Each number is 500 + 50 x the weight over the matrix's rms, rounded and kept within 0 to 999. Layers, rows and columns count from 0. Numbers have three digits each.

# down: layer 4 MLP down (transposed), 1024x384, rms 0.118, rows 968-1023, columns 240-287
# gate: layer 4 MLP gate, 1024x384, rms 0.12, rows 969-1023, columns 240-287
# up: layer 4 MLP up, 1024x384, rms 0.125, rows 969-1023, columns 240-287
down968:608499542475506499589475535474609465508444437518569435543536495583427551584580540517534480518475575528565442461538438519575500493492542477518459
gate969:439459598493494450526486474465536519495497398571467440499508527476549495524552419502575612576524501565471504547488509509552499534517489532526501
up969:518507450540518445508567510492449499448537468563508548381391539567507483377464503463536450455538484450507459511578560441465502547493440497498484
down969:468497471492456449538520461466479505493541510572428397491477482458495576512517466428408471447489406455473482452482577526459495549405496502508509
gate970:440571489489647413540399399401433466494380532538364499537503417535562454518473503486548530482565539523505390495568510514495513397549470432537450
up970:499536511577456462525480533342547497546536417393503553445474552543548499598453561462500453587431483540503391417552532461509426498542465569507540
down970:500503545487486502503450448413484443561570579462463554491484422499524584496485475561406612449462536562466603464548445551495530461541481480415602
gate971:558522534565471472466493527519446528513490422508470415453530472443456406504460457515581526514573478544466505519418435545480458535536529532521379
up971:541522567440535571536500572517516559583468534618482500594482529437526577565537624566475532448477487491526380494549512487571471513492517574525467
down971:473442476531471532517411457539488541492569563451484580563560572523425480497524530482485501517474458485507495557596494403496509508469478467523505
gate972:646530450431485506504563593489587439493479550455552442519636506463467453534551498494527508614446525481557562498488526421558443540522561488475503
up972:572499561499537578498467414439450509631437380390467474471518550417478592517585461500524472562434424469511536515486509602542425445464584428484450
down972:518502490492416539533537450498462505500429524467461532375525582533523470591549475459466469642466470521492515596496504495586470451404589461491538
gate973:487413451530485516520538575441548521463483545423509540546487524438568509537564443506489484432491534408469489552422480515461457535487467395443498
up973:527499560484555542484507636438498455574520451540481590386480617509516479464517515524411445494465472378475446572487473497599499489499562486489440
down973:586506566548536509513538508536611547427547521420501547580497433594554503463442428499462518502544567455538506468438448519381545574425386447441479
gate974:559465491529509437492542547548527465465373538556393606536442480538460423610519526546484524462495537505488448552524476538439422589618540520482371
up974:502520460441493505410501521515506517447552557464594548447591478453453504467494443474600465443566505542613549469514499509483452489451457587530481
down974:349511457576501608418412544464566549561468514576499427384542529473653488481503417494368542506588537454427560544434582440538541559526401511486458
gate975:439496513398511473512497423465504486470546480445552458493509552546547493543446537534555503517459489431493472385473503504480510479439521492484457
up975:427518501418533560459490541495549553560515541568498465540542481454454410504522503523377563537444460511475530536555465447596471585472484503524500
down975:483513477517538517451387471565422477445477441521518431503498431500526417458475450500559449455513544557494615529557536553534594568400479459540466
gate976:440417495589482553564465502460547492526519496516473532474564497490440485446491449443596586439424442525430507605512589535583417465594550458498471
up976:500586546463461461517434476538474424539567396499439487505456475483551525543476535457459509563505491493439585487515490498626453525545427492577447
down976:374528460553504499473613432560574425520562514532466538487541564581495507494563438518525506515586517548421397406441535386465526633468554510502446
gate977:482520453567533510509577503479493546510515542542510470613511530507544492530474545467514435512605510502530451640633485589505562463448507530497552
up977:483433581508488509496508466438507477439469464487507552540542526566465443436435472413492502536559574500588528553408457482494515501499526517512540
down977:551505536474562433467505470457507483460545480443473555445487506519428561531467471514438471469505485501551470467586500557484469466537528463504523
gate978:465479490482466518512446461445469527469490509546522497519450393585467455517460506453447481544457550424496532558474490413523502554486577518471475
up978:505586511432475487417500490461540530542487521536469427540615540458434505500466474566501543600448396583541504525439475511506484502429517476456459
down978:358521498538544515453571478476568422545498455479558495535582516478546443486529463491489479593493463538511571460572571505440501473491509466609559
gate979:459484442486483547477534494459520447523584537543455531506515374460432525513504532522478456579480500500516468598488525528527500502570454434432472
up979:447557474514501522517516451614504511467466577530462632511494381475454599559495556531482499577442501508425528616509561524537567464484474504491533
down979:416490521487545558524547460497560428460438447489490420500417561484501548563441580468538503561562506499493553535499510554492431483489542586410536
gate980:529530489515526508487468529549481527489576482484505438426504548476521527451426441537477386578483471577498508476497420493431530514514477539565493
up980:577528478482511560465413506560562488528526460493577468531485465519432502430498469502477506448582451429477507471471379469511463561603521548482516
down980:471486539416493500493541457527499430534528567540554477480527461487440469520621386467574580475524514559504503463485526537554514448545482529525489
gate981:553477485479585505465549505472556464483586540451502451567479501518432384498499425486549567568514427515577455562549552501438513432468476509505470
up981:469541495495485561525472451544469541448383445468533532452459416445538554467511557549467476512468459503502469515510492482507447571477497502532584
down981:517431525513510551494521520470544545501488491455490446591457509459444464506455449513479495467574433547517501460531498483550457471517495443411572
gate982:493522507567476575481457524441394476559488464641435533513529497498451505450529472479554506568549540477489510523488475534479498484525515528438509
up982:530521500525496535499426473470447514422480466471454439505530441454450511429470457403511392576475517538591507479407446430606531528401515478456471
down982:413400505425469583453431616546480472437471506447474518558612541565534556613481535558538480518468520523501433479500436398397460348483504526439454
gate983:481493515550498562434470554449543573465549470553458525412533483497490489450507540549484422510489503411568481428438492512546543483483490456529510
up983:554476430439511506593505489412431430454472501445454485543563524473542519573503463498547621525509549502553483522592486500477532496444484542521548
down983:447421501534440467482435482365493510525485442480453549589521472475493475495520536515568585506541527514548434485519504422534480518555543549515539
gate984:570502498506482436554538549547533515492545485482487502542511509593532546497465502511570508541485440477497578456528540436467445383629474515577493
up984:541445486422483526435546468499572523555505523518456451495437485520476531476497505481502473574503451447513395592526497419564484582486493471448473
down984:437526555559557532493382543488509528466517424505553519477443454491524433509507502473438452477498583561464433534468453541446484523489448487509428
gate985:588439484490386454587523507423557543490481552614456433577495522446443412535449536582483519493520453435519515436464408426533517420435568575549468
up985:468534516540486420485555530491463441492533525506502499481376466553632551592508471626550505375497530498538430535576478479363533520526478501451600
down985:501529442443431440519518519510544487506473432543544521594487443476500392509546488498585493514457482511476532405564456482479563486428526488417521
gate986:551491515561497541468429463521559487394407491551466512524556556482463469473501562438613478422485608443560567515538443459482529523464494498563579
up986:526525549543640471541474582457500487490534435504466463520512450483468624563504568465499569555522512565414497554502514433491510431619562477603391
down986:504389457429500513543496490523427483462529464430608375525512417517482542507472455463423508470550454463410483521519448532452462442568443533503501
gate987:508546467501441477456556514467517594501411451529493501491516422421492536528498459441539419546458511475457487550482517499474413487488473619366476
up987:584427543476455515562452575578561469404508543493602423505525545458488510536499569421494447504534445482500445621443515447541518522467549448503443
down987:511540480460489428464491497526508544517480507453471377517459442518524575481504492415526502545549489461507494490444403542475492619519562440507621
gate988:623534512558521596391495568538594496474507492520439430505467459474514532567499516542514510520446508510491461602509516540471462550436419576464511
up988:460503415476418465444437447616524592516487562510495488489505518480525485448467504446502494559516485500469513570411408582447396544446520525404495
down988:530520496498526511485539516459526505464459422479515535506515453482550508483511415523542553459478465628454474428532473498529456455499473472389539
gate989:550559480460479562446521506546602488442496481509483488485447459483490511546477536514457446501506531449506558623545506539493469484507496479531595
up989:533439533497421436464540484522548494386433448493604477533395510551541490539450609424461473575470543465573494500532496553560490496589491518507563
down989:592476505437538561507485493527475463499501431500489389539462478478516601519438459508429458538587587492581587521484403552463479502598524461589427
gate990:555459615495478453616560533513542500514496541418547420560491485524535416460475481489439502613557632521404414425594546412452505516512536540599511
up990:420410553513522520498534511517557512574485545502531466577463447586405465482598529478483474558597486472455468577543521482497571452520498499503490
down990:492460554502577460509488472622460682443415511498513545516540523497567485529456438439527486497416425610548556512474507511479568446479447460605529
gate991:503440527472533512476556488475504490554540521583461499482504479423529485458431518543465462560418497455530515477508466428563659478483540455473443
up991:455459386516600497502533507484460495523493478506600458487499508483462527457555529479454446542519451484469480453582472440498567513525542540523479
down991:584466363460609497472521413485437522519423443476456505454450450532452479445502504608482438469515451541396533572466467439505496505531429427570459
gate992:574544510476517513486466442538496476517517588457452475479510392503470527493556562469525473502523534543506468387509529510432540531468605507542408
up992:522535465460456425561563465498500534516536554490465441474511598538474498485564490540492440442451374469484523481520535425396493499562444467484381
down992:378508516508484510453491501506454533515463532441451496519483428491553498515552593454494459469496478533532510524482501485507489458372496511532446
gate993:486488458474535511520582441452522478525431456511535512514594436501460487529528574505617478470559514471502482452557560521542537505530480446481454
up993:601539479453522506481543521524476531551499504548511520456509592490455499462495526477479458522372547497480536436512518457525594554501512490499542
down993:518596549580521560540543474519417511452478534483544409504656416510464535532591486496494421443429510568523519481444576462615508543520574475466487
gate994:499569551391429531456548477638408526448490528521546563469457521522443525575495538482536446584576499495469568522583478483522523398579550490570479
up994:500515520521546480463489587409498426552510609578506612485447413462493532561516476472482426521517514486465512516522541488475509497441508516493492
down994:515390528498539566548464531518509481490554567502556519515335502521476571526524491601513515515553399455467614420503497536467473478537531558519504
gate995:601504507401496476541453541488391549489423552543503513450543580555487502581548543504403511520491457466497489436506578419567523404476505562535501
up995:465498471549481594437599553475540507439591445486508540440469634520524470437578493537536418504415450474530493537419480516514498525585510423504477
down995:471583569507470514554449545457486507498408525572551548506518534527530564524574566488557549520521544432515516519616585514505351555510553520506454
gate996:469492594560498535484551488383460552511584511484569435435543480483492359569527497514473531461556574509499482568471457421567478632550542573447455
up996:487568529486527491515507489518481540424534471535530512450517527503479596589480408551477542410525393539507484543397496573447545559601491545457459
down996:553510511600490575517468497488505454469543476493500524521530535422535591541529558472426505444499491480476522451576492378477498427489603474451486
gate997:500498527441461564592479460443490460538579433431430439520551585404441495499503572528478489558553523437495402549502503480573573509581470541553509
up997:497498493467542521513455482474510582494457479585549542453524384559473503510564438449571598495522500440477484357519572453466509523408539445480392
down997:547464525532433544488550477470571509552509438541481588516447450561414469500452552385468467492502558393512434507427468579498452541632531574492637
gate998:501398485463528493493496585475448477483503530423500504479483444474459518615501394505432461509537507508389406484583486530469512433489501481612515
up998:483583540486510511505487441545530599484537465477469515463571500537500489528509539457533480517487505414436481534453488541535471556487479489500489
down998:494425581534404510527549491528469426560430543490493516531448550478550510480507471436512557500500526412468470458469519528517499522485583426564451
gate999:422455467590583537567453484459442455502441429621610523509415489443628616433554494465502500439494571607510441397449500515478537594492536552452501
up999:454560486508604553528496470473452505521527488600474521492532499400481481488474502562515475511503425510467441418548434451394461471444460507449503
down999:498539435469490516416479506445483477454549576503457558427458501523558532530616398516444471525415513583520518539448561562588479499462510565467543
gate1000:370436508564534423509457540443553445505458508448535513520508540505573527550524440532440487522451525430536591563471491433566498508531450415563477
up1000:575397518495410481383510559488478450455447490481524484443561530511510520506540516542480524405521579522575525565493522462454462442550420490503494
down1000:458501524564496461530535542522580499433560429561592540547444496511490498576579658493448561514576531451486542634439609560486435438570487473516365
gate1001:460493527575418396504525491455480511519475507451516484459416642526554464435521496463555463523452476546564454512467326475484492421506464463415512
up1001:480495447506430593516526496534600479510506517467503487469504448480503493529580420462569616500494459553454521494553535524577438466545417529477442
down1001:553541373360517570429475490561523481470454450559529515495528513559498528601490457442503515530523528585465515536473533561512509457520493503543576
gate1002:501533511493491594560472537568561543380514534498493474478598455497514485529429495454462423504533540443571596517533441474480476496432554504465480
up1002:558506512512498445557441560488540496566525502507541486478449554479580449530487424433462536559451477451566540431500452573568558468427459481407520
down1002:412556547500494442499362462427553516475463583633469380422598585600456476477472597484532380449478550490514535530493567464518428522399461545510461
gate1003:523483482541455525429529464545516488500574522511501437507467558618474393559480565504512485500547472503548536528480533508503513510498501484554561
up1003:475476516568544549539397523475487576438456617451529515475546453468456533460520535445497537529477527416495484523556475521497508499572424452449523
down1003:537470634517574517447527443389445555493565533482501501569524562449520548493524447439427577529551513524519453437451500527467388537532411494540531
gate1004:501522479472446509406499418522545554524591452485537506477485442530548509532426515523560479557458492461484596651487406554551498524573432585515501
up1004:550546492427493534454520476477550457547456472424544439515494462443516470558514533512458542590489464508519444613515482529504393477597439560496497
down1004:523506451495560531443645492484493561543480556456519470557557420489461460445461452462492618473498471576523513521465475503495555423438363413504486
gate1005:547501522453526451515483593555516501514504528483494476518518449464458558641463515526467455457492493483510578508405475488457454394508517516505438
up1005:455509474655546501440512432572478520562552480453548602482458426568534369503566579532498472513441483489510551457534459533503416415528508511449499
down1005:560573429484506487410489534537442504426517467511423423529566485437511524555387545491526494442421497530358477519489496508451539472444532511512482
gate1006:494475542488500462529511424542488539501565409430391463435486586501461397519502468497399503522552438487554517550455450510502457536479474524498486
up1006:429465467486496422470483525559562622407492567448449483445567492490492530471524437492465492551546540494428455456498466459524533475511463461488462
down1006:545461521560534473590468484588457537521527554525478538530483447443458537496452508526521496493463515546469521551506537548551499493512425480466404
gate1007:531425547503471499446499467606515480451526481524373492510476534539530510499485545530476530504378478485509557462496468465444429465528565533498532
up1007:460427568437537456536420571482414482540541474543465560507487548400518509501466508461495501524499510437473385552525520570450569463466474448564471
down1007:448572568598490473460441463424515517531567498394504492482495405555496540588527572521542463485544514478487463464539478434501419418506550457391535
gate1008:429529496493501566499550590370514460571474453456550513537496504595498385560557413497556474514557464457521487476470521607438519554381499423483584
up1008:500458506525553548486475460513431448438472544565439437538520485481447452582454437504446438484477485531524530439482485561548472449495421534472465
down1008:493472429482439379522567606584510425515544426464501497552640545536507601540467476554482498479530439500511476487514553506540514520528530510539417
gate1009:512547523496556498467433682465512423483410512518529490562616489449451586513489502498586499541573464397530488493531475557421521503512541530508437
up1009:554517444409534499478561482504517411561482494477463536527562503500507529546523400526615476521563440484529621569469537581473456426488496501555551
down1009:604502645544467546524492494439505531540541511533543502582506489448430466502500492527463556545469501514483520532448547484543469620558550584520426
gate1010:537517498523530566457435442604431527484420470467451481442532571382526530539486514421450535485485345478526536523473453505459516619394618573547448
up1010:553463428463511459505487594418523549503494565548527495530580481392485485460387461431429604616461442568476456583454553513520473534412574531415564
down1010:605518589454496530440503508479448497484482453475489404433506569489479517561507441480549481403494492554548526571508501615385491473524604592432459
gate1011:476395509456498435518564469495422478548450581498476521500467412524475482449461546477481477566517400485564600521502350554459452510549522470423539
up1011:564508555522499560451470502477493604492577559583565570489528400561545499612463516424484420476427436411478502522569485510550460464591533470503532
down1011:507497571500507522458517514481463478500530500440554507570415476505648465507562543517451484563460546590563492467533440360427509503441582537463452
gate1012:534375442448464535503492522464489504615539524502406510415466561592497504544517517568443432441511462436451492514496503464536513561585487494506501
up1012:421504551461461472448499384550437468495454482551580585521529451514487583468518517419608434526445428597568474528550463425487499517519433528407447
down1012:622463490547484536455603577490468535542543497490567528580543451558498545509580560509478484505496481482498484433475574469518490500442520493591511
gate1013:462467446471423541468520554493433455500498541546527515601512495488481480559487363515485426535510551470631556476417521485406511412466466485482514
up1013:503516514514491504486547401572525440546513464502477559519513480497565464482634586475574528535484528438493463438535503577519486452490424488477466
down1013:563493451577552499518536551560497562566537521514518492569566532487477468471579468515485457499434528524428510602538608438469524467488492500538439
gate1014:542556419598603446499534422432502568524516489522608576545539628562449496460565544514611468515511538542522520499494415556533462495342546495495487
up1014:599507532508515486500558465552437508542544479509563493569526456618476517471449518568536431492506447458497444519513523493413529511548503485520486
down1014:531450443434501500537553475541515434546481432502583509499517466519434517467521549553490465471389554514528430564437508421446525566584495415453487
gate1015:487455563475496470613480500495423539464420552519478491488485564576501504526524454435550483498522562645451392437515555557597479494469455486532464
up1015:535501534589535547502552549489488393469514480492527526555487565478423497396562513493595465487570529455450535510536444528543566515435553479443593
down1015:581508484498463561491513460462515428545474559459465538467481550539499469514497521471677443409535611493517429516486453459445442485499469474478513
gate1016:562657415428545501571448458499499468577563478587476472560467447538373543427513607601422472352550421521469412443476509523520454495436488432547441
up1016:426487433416521517507423395555497473477485472526467484523563607548500543409464539529482458476502503584507520436490491506561543563568499505499525
down1016:731531513553423338566557446376502540489506508327616564556536462424561495549471526503442525454473597500556492504464574555546446573553442396472528
gate1017:410575499461538615545491463531442578540511513430527456472502515510444525482483533389496554524600510497479455580510539370513497455438425461506478
up1017:457439532585459492503518539429433491522591469441537523484552410498462600528523470537511545540574519480481459457577471442539530496388558433491543
down1017:431481549511459498530545572612460521469550478475515445468514474479490514536575593504525498456498466494545555489494519538517506582481456427544494
gate1018:419537533447509498535414474556430586534431409531528567457545481496511442491582503438503470477480483542548484469388402525472477456515494483621467
up1018:518536481505474495418552465413480497428524517503468480541514436469505592474422562578424519383475500459438543572452525483577574555558471601364518
down1018:453560537461583626541552479519471668501563533425499467417539471432576543476516523520543456531407476500433576589481567537454556376451418470519619
gate1019:497486401555427544547476538438466471531592474485482546469463519548490584523508534584607456511504568498464342519431494540566502492475597564561543
up1019:466560610506551545542465484520460502483479489535512473647420482457513431483488489440441512530455493476496488407550513479602458436404410594472504
down1019:442494511415486489478498507507533517558459495481496460570539465418575483424478582486528422562469530531459513480467532526485518486498434556553517
gate1020:522585478467588477510518421544565470512462486499490559574541479458560449437420496506450536561508570541545483561498482546507510527527541495486480
up1020:422462502558458496459470516486525401492474510513596487478543541508497547510519486387517443430502507453430476523543472471419513495480447531504490
down1020:542554603499548527494431546573486457538521457504505424499470590512581551485524432532556458492470486507448547512471514512442495553439605437457407
gate1021:399582471499570495500451544447514477480523624539559492489487518468519455559521440548424515509445487453501517418497473603478486421598438473559430
up1021:442490400470466501517559426479501500517475586505523608526447553479639473570471469499488499452444517508550395476378525625461461495527438500475447
down1021:446532485521549557534485581420498471533435494439599498587434492435483530470519456524475525552477517495458469451487525482530468522458526558490588
gate1022:398403473553502486456499565475517485556452515575444576395370544523498549459476531446544461426476495493495427547530455418540462403495416509502468
up1022:569459465523374434574487418462448526464499488460509489510458478450365478585494497648369522496440445481607579549502527475490464605521601471570355
down1022:444489491590469487484583469402511506430535457389437468412518438427584421551476485521522577421463550473510391558508546546439534541527536440409523
gate1023:586484541521623543419516569526525504544489566569444513505456481507624559489457515463479432574535457455475498420464495481474489523575486532543470
up1023:488523527450371526508487463368471460492556616572579534390510562596527504465554487399513629533510508441568428651555534512535425444586488448545456
down1023:425520481424440485505475468636446499473501503542495523448462588439434461516537416488514514525460420409486455553449503527540428482518545492431437